config.toml
n_kv_head = 2
activation = "gelu"
positions = "learned"
tie_embeddings = true
parallel_block = false
init_std_up = 0.0442
final_lr_fraction = 0.1
seq_len = 384
train_tokens = 96790000
dataset = "wikipedia_en"
Each number is 128 + 32 x the weight over its row's rms, rounded and kept within 0 to 255. Layers, rows and columns count from 0. The size above them is the row's rms in percent of the matrix's.

# layer 8 MLP down (transposed), 512x128, rms 0.119, rows 245-250, columns 0-127
size [ 95  92 100 107 102 117]
[[122 162 134 115 156 140 127 136 117 127 120 110 118 111 121  74  95  95  41 164 132 137 186 155 166 153 176  90 186 116 191  43 114 110 148 120 141 148 195 137 138 106 135 124 106 152 128 114 148 147 166 139  99 102 121 131 110  76 117  98 116 161 150 174 103 115 107 145 103  72 176 122 133 104 113 126 176 155  96 144  43 152 121  98 109 144 192 163 109  83 125 172 152 116 178 100 192 204 189 131 125 137  90  44 104 133 139 115 119 111 131  96 148 133 168 142  96 110 112 133 138  89 150 122  74 119 137 125]
 [151 177 137 142 153 148 191 132 163 175 108 162 113 133 101 147 155  94 138 107 162 137 121 113 109 117 111 134 138  83 119 116 100 132  98 146 109 195 139 134 115  96 121 113 122 116 168 188 146 183  94  86 106 216 121 141 174 111 156 137 111 151 126 143  82 139 168 127 147 188 171 106 119 113 124 110 101  73 154 150 171 154 123 129 100 175 155 126 176 178 129 148  84  92 108 141  65  93 119 100 130  67 160 155 130  35 182 128 119 143 131 106 108 171  80  69 118 123  91 154 109 111  79  74 114 110  68 168]
 [193 144 161 188 118 161  95 146  98  87 157 129 116 119  95 154 148  49 149 170  90 154 166  98 120  95 109 155 110 120 120  96 113 105 129 179 120 106  96 110 150 148 131 160 114 116 115  97 167  83  99 170 158 109 116 167  96 159  68 142 132 139  58  57 115  71 104 129 132  86 121 138 150  95  66 160 123 139  90  93 127 103 109 121 162 184 132 113 132 113 145 133 115 107 122 128 146 191 122 166 165 129 171 168  91  96 144 120 145 208 143 111 177 145 195 125 141  63  80 174 115 161 113 171 123 153 118 159]
 [128 115 136 142 115 107  67 126  99 138  97  72 121 127 191 131 108 138 150  80 150 154 118 139  89 141 159 146  93 141  93 146 164 108 137 140  86 134 162 140 115 100 119 103 140 146 114 172 127 185  85 126 216 108 134 124  62  96 169  74 145 128 123  99 147 115 148 207 162 173 177 145  46 157 151 149 117  92 153  87  86 139 104 165 104 105 108 191 145 147  98 151 155  78 123 142 126 135 147  92 150 101 132 161 175 125 116 153  82 118 157 206 103 138 124  63  81 102 179 123 152 107 125 166 111 159 103  83]
 [130 166 114  92 193 104 129 113 128 183 186 139 114 152 148  93 118 100 137 128 157 158 122 109 127  64 150 142 145  96 116 119 160  92 182 146 137 116  75  96 172 161 142 117  99 102 115 102 132 131 151  64 144 132 105 104 171 123 141 124 178 214 168  86  79 180 103  75  90 219 130  92  75 165  97 149 109 149 110 140 117 122 118  89 139 111 151 139 153 159 104 131 101 134 118 160 122 159 159 104 120  82 140 127 116 115  93 116 141 153  97  94 117 103 164 198 102 162 120 186 116  93 177  46 148  89 124 107]
 [129 172 130  81 133 135 129 161 156 124  89 160  84 137  92 178 190 144 127 140  69 104 126 153 134 113 112 130 110 176 128 135 114 132 108 110 126  72  89 161 164 161  96 102  69 150 123 125 171  93 119 140 103 226 107 183  94 160 168 153 157 136 130 115 157 169 134 138 149 193  76 105  77 120 114 111  83  73 128 127  87 135 142  86 168  64 117 177 104  91 112 160 131 177  93 126  79 153 128 141 110 131 140 103  97 203  86 135 164 101  90 120 105 149 110 136 158 168 105 113 131 118  90 207 125 156 150 130]]
# layer 8 MLP up, 512x128, rms 0.126, rows 246-250, columns 0-127
size [103  99 100 105 104]
[[179  96 105 129 136 135 151 155  80 166 121 106 167 136 152 126  86 170  90 186 109 177  90  62 132 165 105  92 113  89 126 132 164 147 123 146  90 138 146 130 107 133  96 139 112  94 152 165 193  53 140 130 117 151 142 119  93 154 129 115 101 105 140 162 178 102  82 156 164 132 114 152  41 127 113 156 161 120 129 137 144 102  24 119 130 208 175 106 105 153 127  72 121 100 134 128 195 163 131 119 164 131 113 125 112 109 105 159 133 193  95 170 149 119  90 112 128 126 165 168 104 156 120 179  96 134 107  90]
 [137 158  94 110 152  96  84 130 130 126 163  59 142 112 121 169 133 145 157 111 175 126 170 130 117 121 153 151 163  69 149 181 113 136  97 128 136 133 122 137  67 145 114 110 143 149 123 105 113  91  85 123 163 144 141 107 153 181  88  85 101 182  80  95 108  56  95 157 134 135  99 135 205 199 138 118 108 115 193 140  45 137 128  96 163 172 100  80  81 131 123 105 140 170 154 129  90 176 113 181 136 146 139 164  98 110 121 141 146 121  45 122 167 148 103 106 127  80 123 189 152 158 151 144 120  76 127 132]
 [115  92 146 162 151 151 161 125 115 130 124 104 120 114 146  87 118 109  85  58 130 113 145 133  68 110  65 135 199 119 129 104 143  71  58 168 106  87 184 135  66 123 119  94 125 123 157 162 147 107 137 112 114 147 170 156 202  91  94 110  97  96 147 159 127 126 175 114 140 136 136 111 196  91 151 111 154 144 134 101 137 138  90 172 183 153 166 128  83  93 164  37 103 158 152 110 141 100 171 213  93 160 124 160 136 119 136 161 125 156 131 118 147 131 121 129 141  76  83 126  98 143 166 142 115  80 157 156]
 [167 119 133 106 151 137  89 172 160  99 110 141 151 128 152 131  62 199  78 136 125  93  93 152 139 109 103  99 114 162 103 142 113 136  86  93  45 161 204 165 144 141 158 143 101 117  91 132 127  53 123 175 106  89 198 142 112 158 116 134 101  81 145 140 166  75 146 128 154 141 100 156 129 131 107  88 127 150 180 142  84 145 137 151 131 134  92 162 125 129 143  88 166  87 201 129  91 106  70 158 119 140 100 133  80 112 152 128 163 133 158 111 112 124 150 148 115 106 124 100  75 151 157 179  99  96  37 132]
 [111 140  60 190 207  90  93 106 113 126 121  99 134 141  51 136 102 124 146 113  88 109 118 104 100 136  89 127 136 114  92 186 105  88 117 144 114 172 140 136 144  80 128 151 109 193 157 122 118 112  71 100 160  93 122 131 113 121 115 147  84  89 134 141 152 138 211 192 148 162 111 141 180 148 139  76 120 109 144 158 141 128 126 132 111 162 104  64 124 128  61 140 116 130 192 137 114  68 111 144 119 109  85 168 160  88 125 126 140 174 118 162 195 112 124 191 134  96 140  96 121 137 183 151 183 100 109 136]]